config.toml
head_dim = 32
intermediate_size = 640
norm_place = "pre"
norm_eps = 1e-05
rope_fraction = 0.5
attn_scale = 0.177
bias = "all"
init_std_qkv = 0.0442
init_std_o = 0.0
lr_mult_up = 0.801
max_grad_norm = 0.5
batch_tokens = 8192
max_seq_len = 256
doc_mask = true
dataset = "wikipedia_en"
Each number is 128 + 24 x the weight over its row's rms, rounded and kept within 0 to 255. Layers, rows and columns count from 0. Numbers have three digits each. The size before them is the row's rms in percent of the matrix's.

# v: layer 7 attention value, 128x128, rms 0.0816, rows 35-95, columns 0-63
# o: layer 7 attention output (transposed), 128x128, rms 0.242, rows 35-95, columns 0-63
# q: layer 7 attention query, 128x128, rms 0.088, rows 64-102, columns 0-63
# k: layer 7 attention key, 128x128, rms 0.085, rows 64-102, columns 0-63
v35 109:118174137138145139157118126126141145155133159139101162194108117160079110123169129146104095116140112115101143160110123131136129115117106183150148153091116093106108160123064118114123147139162104
o35 105:147118117126119124115131135105150130075128132132183126119160130128117144115080147122119105128157102122121097117136108102124149154090180099125132063135143116120167105145168093157145152125119100
v36 107:115096128139079148139175112143117121126188137123126147115084170134114117156095147111104101088129155149113152170124156136124181133077116101162134142139118139124121121121125126144120152159135111
o36 097:129165146133135155111096096133135144126053132119143114130182144095150154100141115151144113083133116116115136125168095113108108167138123104128165130132168102097145114160136124144104094114150136
v37 106:119047144160102183142140110075137140123113091145148130141144098157148127075102095179084136143124157127159111075128131145136117107137138121159131133137136126136138092115127156117102143111136122
o37 108:116188131108142121084154116150154100139145097120134118133104162111144152136156098106173144120106091136099115143116092095102152098139136138102083113142142128141097174100130138147157138073107147
v38 101:138120129139120143108137133108110159122117089128151185165117107107101112122142154127123151124134106122155107132149105122130150136104170127152161106134090173116134131159099093086141138101153180
o38 103:117092100121158084139133095144108138137116141142100113127159135171117138098123147114085095153124162142114135088118120151060122103151155135080105106116139156112135141102133142135125135123114135
v39 111:115121138152141155128113125180155124138110132096150085091128090114151103127135132120109097113089140152099075122099105089053155107102161113096151162098120145112136138136116129119096127136130143
o39 105:165129122126125117133125133114117093072120166095116136187095174103111136151147126106151124145096107168177138097139148130102096177184119140147115100150145102122116105120157110127120095180140124
v40 107:149144110147130112162159109091159115125153155115134127148175183123119089132130124156116104144130143150130129109101104126145115154087096080127080141143065108119155147140124132129123135102090118
o40 107:063145138097114139114101124132151118155126107160115158123114087157131127117098130103158123124143160124115154149147115126116183111120131145108161135109160126135165098140117122176136144163172133
v41 114:109120126088122134129102113111125148150114150150142141142147106166112119112137090133153144168103143132142116131177104112165170123107141117101154143170131118086069114124110092125171128128138130
o41 108:097122137125160117113133155131156117123133117068125143108124150096117170125134106122141108118151141123113148108112157101101151138157107158110099150126115105178145132084146120112135142097106109
v42 109:109129159147195132132117126159150086146088148120120114158143099121091136133140083139093109133107158124184145099191118133113141157116144096101112101125152133118126109157141165116152142164130097
o42 101:069085089152074116145142110117118186078127143137153103121142127113165124152129153153171147093113096144109126133126141107152157106104135172137094161123114105110115118106120102134123134111159170
v43 104:132114102129136156147133129135120149145103095137113144123135111127147182159117168116153120123145080098159178140080146183130092161115156117092108128092113094068163155153126100154140141116100114
o43 108:112123154158098102151107088159120126102119115099113142135100118148098090084147135113170126128117160116089089134148108117130126123124118100154124176126128159189111121104132129141158102136162152
v44 106:135095112094169143159173139122144171079104127083139097138155115159120101148113150060147138125174097153088141101150119137157130138116183140152113149158129146122157128164129136151139126106098102
o44 105:127149147136075125128101127124172156138129123172126110131102163118154115100121140132100142095098140097169168142143128063159136192128083096128145136091132113121088156138108117154115118147164119
v45 107:152103148089128145118148116122154163097126128100142150161124136117075137094164120146116127113118137149109135155137101121118154121122153145141139134095147139135118097162168137095128155098147119
o45 105:045140131169135121110092123170102152141116115160138094114126155115132093137121124123117114123142146151142113064106158119130119116127107125108139091133138127126142157124074147161140125141119117
v46 110:110163166178159126104118120096110090136092089093133128143150123113101123117103117128084083138194130172153128140090091102141153092097135111142152141136112101152090100166131135136171134142105143
o46 105:145075109105175127147134104133100150109125170153161129103139144148122123152120147161147153101068163106116147109141160142104108147174112133105121143124114126119105130150134129143139083167127110
v47 096:136130124113116119139102170152119153127125055143116124139124172120170131146129122138160122115154100148107118149157131141106142149132134116112116174149178126087159173123144096096175135141094104
o47 096:127113146170097134122121168127158097116123164116113113112139107129130129137093086106092157157086160145151113098128083140165090140121179170119118139095093121153139102112114146129089110132142121
v48 108:151147068077126101145137144159106127135111127132160125181129137127103100120117150138134161106089116145128146197108146110123122159103104109099124155124145138145098119102091096195142120150068127
o48 105:197114158132076155164141160133159124128108157109110100108119158143120154140124109078138143156139120144120137069093102161117117086121129149136107147124096121148134146114108111119140129132220102
v49 102:128134127099152125109133111175110135084180154174066116147133131114117140135137200119127109178132145098101103154115159131130124083128129083159108092148170135121117129104122144104120112119136160
o49 108:128119123153092138149118167115127130146102084102181117106124158090116147134152111164097134108122091109150131147151144124135109166138131136123105123154103159160128131093117127145104155093113128
v50 108:129144138116147131132114124110103096125162153116172128115146100130157099130108164104110161129121139097131095128152147090130113173151128142156094121144149137164136114153129124148174162110148112
o50 107:093076095122115127141130180129149133157126127145113121141124141130088153067149094110131101114117136151116087129153115139131150137091120113080150111109099096090134114080141173100138111136147141
v51 111:144115105155148161151099142095132073136098109122174149161142086174143089145146147136139120138113123129147125148143154114091134127146154132074125123114153115168085132141128115116130133164136144
o51 104:171121120126127096122134111137138131139176144125153140128122127112133148106147134100114074102119201165088142083115111157176104125104089173134117089148128144099179089125145137128150109077121121
v52 108:130106109125134118159080134129184191133112170115120111135143161133120121128135147145141124118142121109101125082128104107088142156106138149158126119108131116171101133129137160137131112098156140
o52 107:104147096110111156148119095134151125148131086129094107108135123110096140170113141117142170091138167155151103142128143148159098130164127124087103119099096159097140130146121091101113123105114143
v53 099:135154146168113094132138098087122122110128121129130107179126200116135174138117155170136150166147162170172143127154143115100128094073153117147169145152104148138090127152132100090088106121117125
o53 112:177121129093160195106079095169091153108134155096171167119099121135142141102114108152135130105142043116131103113141118138139134130164141111117093109130098109134146141093102138164160140143144101
v54 105:147156129086119121140130132132083172112152115133106112120125165125139119134114134159147119142192128150103161089175132104106123131131173081159125134098130128119167092113099144161109133141142159
o54 104:092127141162120186112097123148108140138082132106115135138139182151114125119116118146132139150096088096117134172122144154139105110105111155109141126161133146157127149149104100116111121121111063
v55 102:128123135127155153135152137131123159144151109160133089096092127120124142158127148109105090112133146127142106139125100099102124102093136125153127073137130093138107109130076150125170190124120117
o55 113:097119109159136121116133121156119099131134129143134129180151126155113126087130130112096161145144125118121108119138122123152132179134117137124153137103107159164171144157182122123071102148115117
v56 102:122104128138151154149140097160097104174136163146139078174148134147138136177097111106099095089127154207120135140115135111159148102134124095168102123126136120097106124177147156118105113146177103
o56 097:125128085085100117114176120114126124094137088097121145134159127126119091121150119209120140158125127127150154133125090117117076161112113118106166112151144113171157125144096125110142146152143116
v57 100:125128119124145107105126093130108137113129130150152098098144172109167072176148125106105119122103131104134110074154128143121106175128114170104174128135130118136095116145097172148113098137128113
o57 097:112068120144113116133085177084166162131128143120114164171113144110110151109138134104112147144150091162109143168096146095107123100125150117117142139106127135107176123137123141157131122163119132
v58 100:130100144151131119137103130107116123145149152148106128117098110106108109141199108146102099121152145166114130152149112105166137170125163110095114105133162100154127062140089100156102130102131151
o58 097:185119061104124141164137074120144130140104108189119159126144133126124114131100123115139154148152134152122099132098113099118139118133123147145122109109170168125145143175149128130147112140126078
v59 108:123121116167148150120183117139101153128108145139057159138114120149143120135127115093130135150119115124176126128106151132117136156131119102125145162130124107137138131133133092127108110145105126
o59 107:129107119139119073134110143117106109100131111136190136151074134116155107154100110148129145092116145117083105125142091173124117120121185102143120141131113120129099121127122140148152119133106135
v60 104:105133133171121077114093168136127134131154120138154092099135105116120165164162136145134127130137127109110099120116064120141163146147097117119176130130073156106109135137131148134140108142130119
o60 101:097124145113090175118123137148119097074122099168105137165105101125148137132156117106170105169140110130139135101140158132143089105145128113175109187072141091120106093133132153193137153097106140
v61 104:133119128101138155160108116134106135130165118130131147156103115131110150107106143105116130144114128171131179122084121165140112081109105165107166154185077169159147151151095170137128140168108134
o61 107:129138104171128122123119161101110139157120117112141156110135132122155124148111138136121111120157108126156101122145126165114132146130097140134085110111155142122124106136153147159143116105136176
v62 105:136126128117145050109132116189129145135139094126098143150130158137161111092106113116134131111125135141118097139135118188084138118166133090108125124143130118120118158141112115149166138074142132
o62 106:065070154131152131110143131081159138111127118134168130111083130158135140131124103147099138132098178164178139106122114098105148125100134159129166120118112106129162114110119112117108132150113165
v63 101:134116132116121118148208142123092094114170111129135075102134160101135132104113131109128130137114118085119127092136084131118149091132121140139143158101128138114139155116148130132179147179123113
o63 103:130141153139108114165088163198156118090091134113122155124145088123134118164124099090150138126156135179149125158148115157119107128119077109120136123172159119076096102152129141122167115124119148
q64 069:161105118108140136177096079152132144127164126170090130101160131130096112139140092144110162121133139105127117110080179133104124133161157150134093110143154123159138103123114055106148113102151122
k64 081:126111142130096123171167122182147169117124100153108186108104118125142151107109082150127102121107125120174105143107146104079160159126109140152133141157137149138112089088114131125126126133068129
q65 092:163103127163124171134171145141128164153139156118079111158108093088124155149140104173139146099087137111150110115138108114142133144119128103119116173166088113139143146094132134125165112117124111
k65 086:110132118148087127127171130206099180153090122135121144105139086145162129078138080122112096115096116125152112116133128107073175127067118092122143161125134117124119110106074104108110095127118112
q66 111:153109097107155135131068106142126095088112096140118136085179176134118136134101110086092134124118137165131131162106181105099138108107139106096116142121150169152149135149114097124117161144155174
k66 103:167118097168101122127073079090173150155156136108088127101105126135102120145127147123105134109138110111104105137157107138119141145146132142129146114135139162109159115128128138143184165120179107
q67 093:141158157117108134172129147106158165077104105111113136108091163149105079151147128104107127115112118120095124130118145118135197125179096144131120124097112107163128113106153161113135155118115138
k67 113:110099160095094179135126108080198131091138117132090109149092100101132100161116117133125151101152134130126117127129140116114160196165126158128146186131126162122137114117136189119122124113124085
q68 093:068151107126149176147092094162158104118093144106178137117091100071120184126154154137143122154118130149120109131137117119138129128109144095143123134160170145126130118159153150161149132147148106
k68 103:104153127130124111094144152078112074117125121097147136113111105153131099134152133146140125128165094150104162170135130134092094148131132141106176159123096149145162127125138112088101152157096093
q69 095:132071115146154114086126106158146119151107156108105124150128117091133087123165171147140113090154148128159121109140126143181122132101143140132087113169152098135152144200137165107133091109136167
k69 100:108140120152169140098120149124117060129126117142149151120124150178136094129144143121129131099150119117108156171123128146094136113096144173129148160123103157143153132116150077080119124138122152
q70 086:121152129138121110122098146104122116064128148149122144085132128112180126144146163115120124116144080132157146096101106163140165149146119145123139135160155106172106136165133139134165109112135095
k70 099:143139133107102123159129092072146128131118153130167138128153129179097084140148064143139113106103117105184093095130151155107132131117162163128119151114148118110124102084079116130127117136096127
q71 106:175159116180117102145098129115159106141107118111183139109160112145144121131094124090086146134161108191131132163154110148134114099098114124151113103139129121119125151147131132110129149098166183
k71 108:126141115174159162155119108139144109171184147103125139097138112160119150123093134083100145138108137124120133152141134124127135140104095138108108139097147136105171103123115123116174112158111139
q72 118:119163134117126118167095088134124109131118109142190159106157155101110106126118144116109094114125115140124162155157178105118118132147154149114146120110170120119105109135139086140126148164140144
k72 093:149122134161157091122126104082153112140166115108117094132149129115104146155080137137132165126180103141143091142130150138128137154189140148134158160107135137115119151161136146155086146159132090
q73 100:123113134094146117124083086102123150120151112107127124120134128123118138137112118098128119130106171144090166167120138108081083109124119170115098101117166144162125103156118055117125109135165145
k73 087:113101146135129136099155110103121096091163101115100107151115124103139136192126134105120169156146128160143112144094086121140087118130117120124161154104109137151119163180141145125175181116151105
q74 087:083138132097139142123171133117114116145138181130175144101113126164116155079120130099132118126127105145121164119176162125116129113109111147148149104126164103171162130154087110100130113127136125
k74 095:125131118112164122125101161105128125092150136121171107115114136133133072133142138115123112112144152147098159162155179119146116116118082146099093099116128133157117114104188119106168142130123139
q75 108:147083115154132085097125138152099079122155155145090133104176158132134137155082087116138130121133117146131152118073137130131094133098155138124171169143129107132126105119138070145171070112152117
k75 109:173106116130167066120115112138120141111149128140128151164162083119111152127138108128124150135097146098104114116149102136147144132094146136119122133137147122158098152107126153130122120128156153
q76 096:103114108150131187175177138126135171111094148111135081125108137126144120134159151116150121115116149133109154091156135163146161118144102131125109119091147123165156138159086164098125123088126149
k76 092:078138161145158200156119148135092096079136107099118145107118103137127104093145118138160155094132182150086110141129132078138130115115109172152141180130146123155131116150116117103144135160143162
q77 096:153162139077140098125144169095126118115131166123140148132116126128114121101166115084143119116150163118113152131139109121112127121151091155154123090089102101151137182093102121104096151175114122
k77 122:109131161146136093094157106071191137149126130118151096116114083110109115167153107135109115153133170138097174108167104132161083140115142171126131163144116142156126149124138152123148105104154102
q78 094:079139145117145150115162112160155118102154141122166131113094136139115100142150113124111135132101044147114154133168152155132109160172119147116125117102129131130160136120147130154153140146132128
k78 113:127101128093125161113195142169159154138117094127156159110159119095124121080162138115101099118127061134175109155075170149120146103142133148132104150124138136115135077100113125157135098140119143
q79 105:115105136124153163140153080137130123143170129147155110104137107122119142124103114131100146149117120120112146110167135106095142148144165127112149143118185150116111058150143154117158128149149106
k79 107:088088115108112130105166117141131121153114134119131112155106122119108114121095157111208115164154111120116110152134132098149118139118145124117119146113128119126140114136152122128127063087155105
q80 106:101142119149108190150135132148118152102122096113127132170143120135107134131128131159130090074127104112149133143183169138150088144136138133130144112104112108085135105120155162186104127126121113
k80 105:109124142118108131089167126122143110099134109111159156113168095120111137127128180099146102106142110143146073151134145097130129153161117119172118143094160141137151124121157132136170119124151107
q81 096:131131145119123143106123145134137134166147104110150103115148119116118133099158159101125108156122100122186150169136122150131096158116120137130192112178142098086138090161088155094119145116093107
k81 102:149090133137151141119122137133138124139167126111135141100115159128078114100131180123092111094094055114194155136137103152127105146148130146109158125133132068124149109140163154146123144127092105
q82 095:136162133117146121167047129125106174141150130152123133094211095110139110123166130165118121145155149096125114089112132186127103097107149173147094118124130125125138133112116130113170139146121126
k82 103:124115115141112115140128118119094124102116127140138105104132116177139093163156121188154117154175124131103141124162095177150112147116147128128173125137136160157114100161114157089175136140083145
q83 107:087118102139146122104141147152121151134123094064136126128125129126136129163140162131107165141131126155131126112128149112169122124135098122168095116121114122114130110112114165122146112143084116
k83 113:093147156145133174108147140129120134162102127135128161097101117094101096147183155148131153091117088143183126130113134147109145102130107110116085151134109122154174079159154155105109119148142141
q84 114:109116148136099151136174157124163132108126113113130126082136112122122120134125140135131088117145128113087141136114142141114135170151160096134161130104155129114173158111109125158128165165109110
k84 120:158173121144094060097130089140111128109107106116175079143141107109103164106075103103126160096151113104141132149171106097133153109121126137153145107113151124142103185122157152130108137147071119
q85 097:131111100144098167136121105082129117153109126134150107174139150109140137109151131159135163106088103100116135114134123171120114151058115110139150139146150135141151129104162214141124091106114128
k85 107:131098092105136179138112088162073128177108128108141161116128128141123139136143134092174116140112113114146112099106107086145106155142118116126134177123106118134140104125145154095144155114114130
q86 105:084188100101135110124139148157100139093135110083139108173159105095165142128121093130138123070131094121152113154111112166132115138128168103169166151112122124105136132129143113134093135147076134
k86 107:142141100150117140096159140157111171112119073088122149151132104101119134146143131130129073141114095070166124113168123128140122183129098106157135131107108131106113139083143130133112126167123093
q87 110:121063115116142083115145159140126123113107078171075142105151148103103098139149118141149109084138174123122135126128152132144145120116159131108171152143076147111151136101136157154107120140131094
k87 116:128098126130141071146105123128103146100103162178142113155158085142144127122155135091139136073146142087111136102106196154122148121117136133142162115131122111153121167126119120125103097118122141
q88 093:138076146096112117126089106148098096146145123145150119175115124101120168126114123130100117119161108130130176172165134146121126183113152158106112134118132120090135123142150101120112127117134147
k88 104:130138158096145169081114127152133096169123117139108116130114149125123111125098153147125127125149102109135132132121130131140126173126154151132139137141128152094158170160174089115102104083149195
q89 108:153111152101086130136104110162120093177116107146094113151151158083155112145129111139143190091177185152133108108131113138119135144144152124119124159148098137152089128094156132133098113109124152
k89 114:141095130111106141137107118097141133114110117135117151133145078128117087128121102149151078133171166155113143134115133105159090138137145160161107169165107156106128118146123129097128191101135129
q90 105:114140110112131158131134117119118134180125099117127134089128113155123106115108090118129130099112155130120161111144147104145177106098194152140084154132115138097164099172176127132122106120138117
k90 106:091140116126121154128103129128147146141129125129116125151105139147193118077189078140152098101156121123159112131087098126139173129097160101166095119112162178135153138187107111137139113117123150
q91 108:150128156119105141101126114146094131141134132137091142168108120125097144150155082115136092133148151092158107110157132113123177150093130111152130128113147148115202122134117152155110126130148099
k91 115:135132162085128188110108094134154118122123124158156078136127130151098108119150127146142128145163092137102140124117149136111174120130211145130130164122158130107153159094149109126098166150123140
q92 116:164149133146091121161117119116119123132089088143136136117120160139105149145174118129134153105137130144086132124129092124135140114125115127114062075112180107139114151136166153100169186124181145
k92 114:118151170159130118165146122158085104151111109111097126129135143107162087154119125146123141141129142129109148115142127131151088114187129151086121114165128105152077118150116095128168142172162139
q93 098:107147105115118155150124141118078106096110145163117143125092135127091117123174096121107146107139129155114121105096083118136082132045100075128124121119116112101143109114133103146126140115091136
k93 108:108148153161145146125145145199081107096164122132106156117133083125119103107133129123121111154134117091143108101096129138174113153105143130148115142127150092104133104140111136099173132151117134
q94 097:150132045144132086118120122107104143119102130136155127122108134115121166132118100119092132153143178125103082124107145110118186125178144134100144145158157122074136134112133162158082127154143113
k94 112:107125142141148081126099092085116115120104137133136087117106111134129132129123094106123138146099198099108096162118133142161144181172137105100140105144123127122128167150136119135089182149104135
q95 102:074099161117152159122125118146152126180127146140093137119146098117130120110112124093149155097102120104160117134133186108150116118153134121110114126149086124168197120135130117133141101085116099
k95 114:129090143125129189140159148135151134143105128167131118161148158097170130112093147153130123102130116142127129137114134126156135138114135150127139165122090123128112132095112152123076096138100142
v64 093:126135107139133084121155109100158137116125149157099133088102109159149161118170111113124114150136120080133129134147121093119140108117132125146145093083153147175099158153125121130126128085093134
o64 097:118129159151097167110110156100134144137134145116135102158109127120124181107118126139144143100093095121126140117094109139112087122151109160072111168188130075102155119112145113131131164116164164
v65 098:112146174152141095132124099176147125176111129143069135134137142110145112148085134118102142154142112111124109105131131153133110078190126105116131133137138095127126152105086095099154136134123127
o65 101:149152113102125142120161112185103116147109129076170150120133116092138094115143135138122104086141137123133129093136134122102121146142081126138123115147137129076084128131156161108108142112135147
v66 092:115101100150134117124115134169090128102185133141129105128139117117070128144137091136120111106165141154142166114094164111146106132103060083134143161122107091104099135141090113165095146133121141
o66 110:114150185107126151094108159128153135143095159109110139136130125142146125109119156119138151115137084140124109153111117166118120146163165122122083118097136164139158129128129120118151100109145109
v67 099:119128105108130123159124133133138116120126183093097178147137103132112166106098130155125134144138104116104126104115209169137161122129146172139122140121088140124109107123110122112116114117106122
o67 088:133149162172148120124090084155154099136144086106118082149138165133130108101143126097150138133122123147122157154133081116123086161120111149124096107156151176164106149161073110115116126153133130
v68 095:132144113161157094167124151119154142132108150122177131134175138119097168169119137145153116125122093068159084115057155135120137173102163105119145159088140125110127150131131115136113124181106106
o68 090:168122132130153130122117090134060139150158133154131045100124122143140142100130106122077122146113104125126128141140124099139155170113129138091095117117102132153172173063091130088140098099126135
v69 093:092144166132114123138083125170123132104128111100147176081102135109129146099151137130163075110123130147159092130106124095145129108093108171179142121149093170078119133123122109134129189135144129
o69 089:185178130117136146149139138114136109110149115137116107128141115098133117136138106137132172154140115135116187132102097130137145128133132120123146135106126118177128088121096131128160139113171097
v70 104:149126114160102121104149118106113126111109118194138089130071122131080162119157152153115079147140126094120106164101100156147100109112129149139108096123142147149112109086114157105094108134150138
o70 100:137145097154134139155155090134167150082124146098116113161114106126170133083122140108089122134174126124146159135125147113083113097147106145111119139146121095128149130132176127105076164109155101
v71 104:147110060125134143124148140111122111123139135108117130124133154119142120097091153065130169073140139156159124126134103138123122141121124134130143131125060124159102129140099091119093111120101146
o71 099:088151118125117126147130117145116124111087078154177121120092124131094170105127122166160118140144116139097113129145139136140104129145119123115120131138131128087139128093127172139140103121113094
v72 094:130125127136153123155131134113077120132153108124097166166119137138118125096115146115111088149140108160143125083157129176110157104111096155124113133148096140134102106145144101145121138124090140
o72 095:118138130103164134120154124119167118177128090131123127125126100080121168129122108086151131098140169104144151140125139124162128172157138044138144112113118165087141108160072106108119103191141114
v73 097:158126138100114138111119128121101145151075148101144147122124159120132132113126101121112135176083159141157130096096133109115149130153137089094115145174128140161160163119106102134151114097102147
o73 106:086102105106115116155109091159132127118105103127171100125149101158105119099149155124131107132111166172112137102126136133125126142113105122119116136113125098070109154146095115102138126168134172
v74 090:141109098142193140117116098111109151179100141136133121131158134109104085120130170147136115149147133170118125103163110099125123081125136164127132173123134166082196134144144122092137114119123131
o74 085:119158149127111134126116126103116140100127117100133125149105117133108150126155098151095097106101095127124072179085098116166103113134110075162154121086129134144087148125132124091112161146139131
v75 100:110147094129129145105125118118144144147117157141126114104142093122080122147151149121119139175128142153116149103131142098101119091142164144105131100149150112076143143123109091116159127095096146
o75 090:107110178128122111130148154151123158098096110138124163151142112139142117115127119167079099105101168109184093129114128102138132129125101100157151133137109161123134125164139164115079113160131139
v76 100:114096132133080142139146084111144143147100106111167113156092127142131136126152129087163120111112116108116125103090104146105127129110116158098127137144159174110155195103167126145165132128068106
o76 103:070070115100153129140114199139096132151120128167079104102182129115146121142141158143121123120094164139165119155140117114138076108114125127122140131128142068148098128150130115108096181123113142
v77 095:121131097098166149127155124172141145103154127146183155148141118144134115131127140152108119151113143159122153134134130118149118148116140105112128162150145170140163097103160080154103082151115137
o77 096:127136145112147119134139149108096135163137135112120099140151122131059135129166087140117129111123032121125130093154123112102137157139150099095170116154113139150118166157150104134145109186141112
v78 090:103146106138135096083140147132166124153110105080110132148149104150136082110151156160135145108136127147108116124169144116182104153125136124107090158130094099119134120152127162094114136125126107
o78 094:164127150112156126138112063148103115097118142111163160142107137124158116136130129105091108159145181084124113104130127119081119102096142115159136141119124118117090139127108113137156155110150118
v79 103:138101166105085147159138124112146134150090134065145119106102133167132119108166144111124141114119147157140102105113139099139169119113106078128105145108177145109135154122130168129149151072129130
o79 102:102138124114130133105087145136111139089142120143087124105171100137123117140114086123132114164130041103104124124136154141128099099165138178136175126103117136148133135118080122107141178163123126
v80 096:109111116101113161133157146141085100175112082121109141133170096105126167136140126153115133163145125145132177082153160130146121163152142103091132154106077152124111112158126156106117125110144138
o80 103:174079148114138148125133102158177122102135137153117104115128133139131082152146095102102107139107174114106158151146142169098144148117153129104166091137109116107109152142163122130129181128167112
v81 093:120148103166169064098111120147130122124126116101143155119118117120108129153106112111139086095158137103105096140175173186096120132107146162144130103107173133123141101097125130157120081156125106
o81 087:142119111109096150165154177137139106155147101157129125131094101144133135131139113144153129171135105128135104100158082097145157152128119099131158129105118053144125130163128105122115108157145128
v82 092:117136164105135149104088120170110098157110117147115102145137172103186125136098178136145130157098141130163172094142124144144104130077154106099110126135121109159133135126130130148147067150109155
o82 082:122164146104140109187147107119168134131074148124124146124150118075137128098136097128131131121092138133101109100100092130118148134129122140112158143130134119099130110120125113136150168130136143
v83 091:118111126169124112141113149137155114085119070154161140112163115125108107121136168096153104161167143136136091140099103163130158107155088132093136105135142100161107136120137188118108098106102141
o83 079:173129097144121126128161091136137104104127197143120109111148132170162146096171140125101118152140041117109127129153127126071126110103131129154141122168141135129106120104127116112123150101129106
v84 092:149114148123166148118081146074122117160133154142153106148165134150126138137134111139118164138134126156112193107127117139176104090099109085114112104115101159118155144105151172143157110155155093
o84 098:142135130131100142136182213118141088143127162106094146094094093105113132128130171121135092116126108116123108127116142122110126135134141164159140168123129140152128115134122091161142128136107146
v85 091:121098129124131136104127125106145146136115155096118160151148117113142118101116122150133114116117151147117115142115105126122152165105124084109164131111139155121149161136172130146128138116152096
o85 105:127152136128150137126126136129113114149126133142142134122147138151117117141106106090146127106098034123128118120114118136132114125107129140130148150093128122125115079122118113149152082176112128
v86 094:150141146099110142150135125109136122120116124142066116141126102098200137107159140116169119120186157108084120125121144145123107131103090115142136122133139145109134148102132131153129139105125164
o86 112:178149124155141106097076182156101138145120124128126160143116156106120114133095098135138092138114023135147105137126105097161130095125121112139110136141159112101146144136100120130116153141141117
v87 095:113123162122142127096153115152155137124164105148128160118126143129100117109153116153132103129127118095148086104145142137140157166138176117161153119129093145125101086120135141110116129157111127
o87 102:128088122130100132182127183132122127153099131135087124116127151111124150142128091102111122113108154132157126136163128151124090138099117107112131126133117143114109149149119090117156130125140143
v88 100:153120075108129169105101100106153124151088100131167141148118132139130129150189156120177156150115136075138138158122146146156118123114094107078113139125089132111102138081145155106103127123110107
o88 096:156113149129115098136090136151101112131139138141150135138112154158132120100097109140076122122143054130155120144147130120123144130152166141104165117104140165100102148156121102157118172125146190
v89 096:122171148156095129101123135143131122142133176131158125094124164102165118128150177173138094129124095123120106107096101155130172153137146140192152137109124107130100117145156121154120130115111073
o89 089:193108082137125097146103088131140103110162114103147123130174128183124094107149143142082135137153137104135168150166134106130112130121135146084128127124147147130147118133091122108154103134096157
v90 098:131154082123108144126143099136112154140182110154125092111153127125124152154126115147067112142140132094138120119103113139090149158117134157092149104140196120115107093098125140113108099190160123
o90 100:172119115133123123107112156101093116142089124143126159159091183116133133121146129087128099168142071098104148100131132095155165167138099099122136120107132125141157119152165119110107115128127155
v91 098:097144141147100117104109125104114126145167157128146119113104100113100135166134107107113176088140158115084133132126136136185169152148097114161148104124083146101084119114139140165135135145109116
o91 095:143099149157116163167163136129100116105098093155143149128142142107163130100137150109112127117142177147134145108134113126133139109102146110119069129178164149118141167115149092127174130131122113
v92 102:110143107109085130123087154086117096079188128081144180132116113171160105154150114123170116108124124145116110158145109091105116139130105114160091147124122120084103100108137147126092144161134105
o92 101:074124160170142113090140135137117129094143142134119092117112142136130103166099133128096141119126208108122137086096143159160114148144123150101147138111154161143138145129127144131158143102113148
v93 090:129146099099101116099134126119148162086100098177156105110110117129108124100121123100142125099092115184118158086128150154095105158124136165114150149140143114160098126128122124166110100149132118
o93 091:117090119102144168111168126142125151158132143140157116115093135153157130095076132118145104196168118142129122170132086127164154125134113115130149102123146096135145130133136173136130191126130146
v94 100:166147119080168093085134145098136113156097131118158117129145131132144112077118139112142130132123146116131094145119121095132129140128143160105128157121104099120113162142153102082121113133147164
o94 090:103069145140098140101097126141120111123135127149146123163137085177118155108120119105114112139122132092129108117158151126150114134108135107150145157115136175160141120107115123180133087120138097
v95 097:115143127098122119128108102195100136117133093124127106117152143118151127143119153157117141132133113119104135106135139066137111109093114157149169142148124109082172110114122100125172110166144117
o95 084:112060136150167144113115138115105128159131133122121146154094129131107166115132122092144120145178170145152110089137134142133140138142111105118124110125154144129120085124150180153133130120094136
q96 075:123140142121129095144145133150159109139108125060124130191134075124109132079138130094155133160138111105132109093124117156130126137144094124185155173122154134114130160126139132113104130144138102
k96 069:147101128159113145136113113095102084168130131144127109166128117189146122140095133161109155134141145103108122124123145142130140150131096127140127091125190106136130114167152115137139102156080146
q97 085:109135139126126109112162163084142093118141131110126141143129099127101129085142184135162137157140107113142100121167089124118107124122101125146102140116136151134135154149126123104073128188113095
k97 071:117156158122109115149120140128082091133137111113155086168111118139091125091083128142121120101109179119155126105101141107114153140141120148128119086119091103144090124118139165104124121144086171
q98 092:110151144088161115173168134122147134121141137098133131151093101121101112059150163121140145129124112120127126119173087123139138109140083170158144158114142142134115131125135128096109150125116152
k98 072:102128126143122170124113124161149121099149100079102083136080112127134116104088125128103130137109145129129139123150141123119092129088108161130114097150132131145100110186146142124120117157093186
q99 102:129118157095142118156176148141143132123122103085117139121124103145150138091112135111168132118152117110132114117133130168162134118162092174163114171133140140131134133118118143097107109121143110
k99 076:144114113138118120072147131084097112113127113101119135153148146177147113102113109123126144107142105168152137125088117083153089132129122154144134099112144134131140167120113117116143161121127138
q100 104:134137117087119120146150169093129148148113113077079136115127148146131132078140123131168123111174121129132120107117129145153128105128101165141096110090114134141123174111121134090106096135119137
k100 093:130152128143077122144116152128115150135117112105127103134158115124142096105137134122122147102116112089123121130112106131161112129077135096079165124148113100128086149149139112108156096120106134
q101 093:146102115157129089137118139148119158132133127141062103156108107127102123138151139117104143164124149172156127158137117087110101122129090129138163114105121094114109147166138136133098108105086108
k101 107:088078117141141146134138126148153132115125061158127135102059143084120127150161133126104193096117168142120160149160112139116141127166115150141119180117112105117169128153140110106101150147110118
q102 110:094128103112109098100147150140137116137107139127151105127154126151091122131114136172100099122126121126153118132107117089105095148086146084098175140152150159100122131105163122146163137139143122
k102 100:091147167124138135135126126121107142106123126153093119147125071130124102103185141146103095149152141132108102125111155133091136094133133162115153130158131130140129152130117169146181140146107140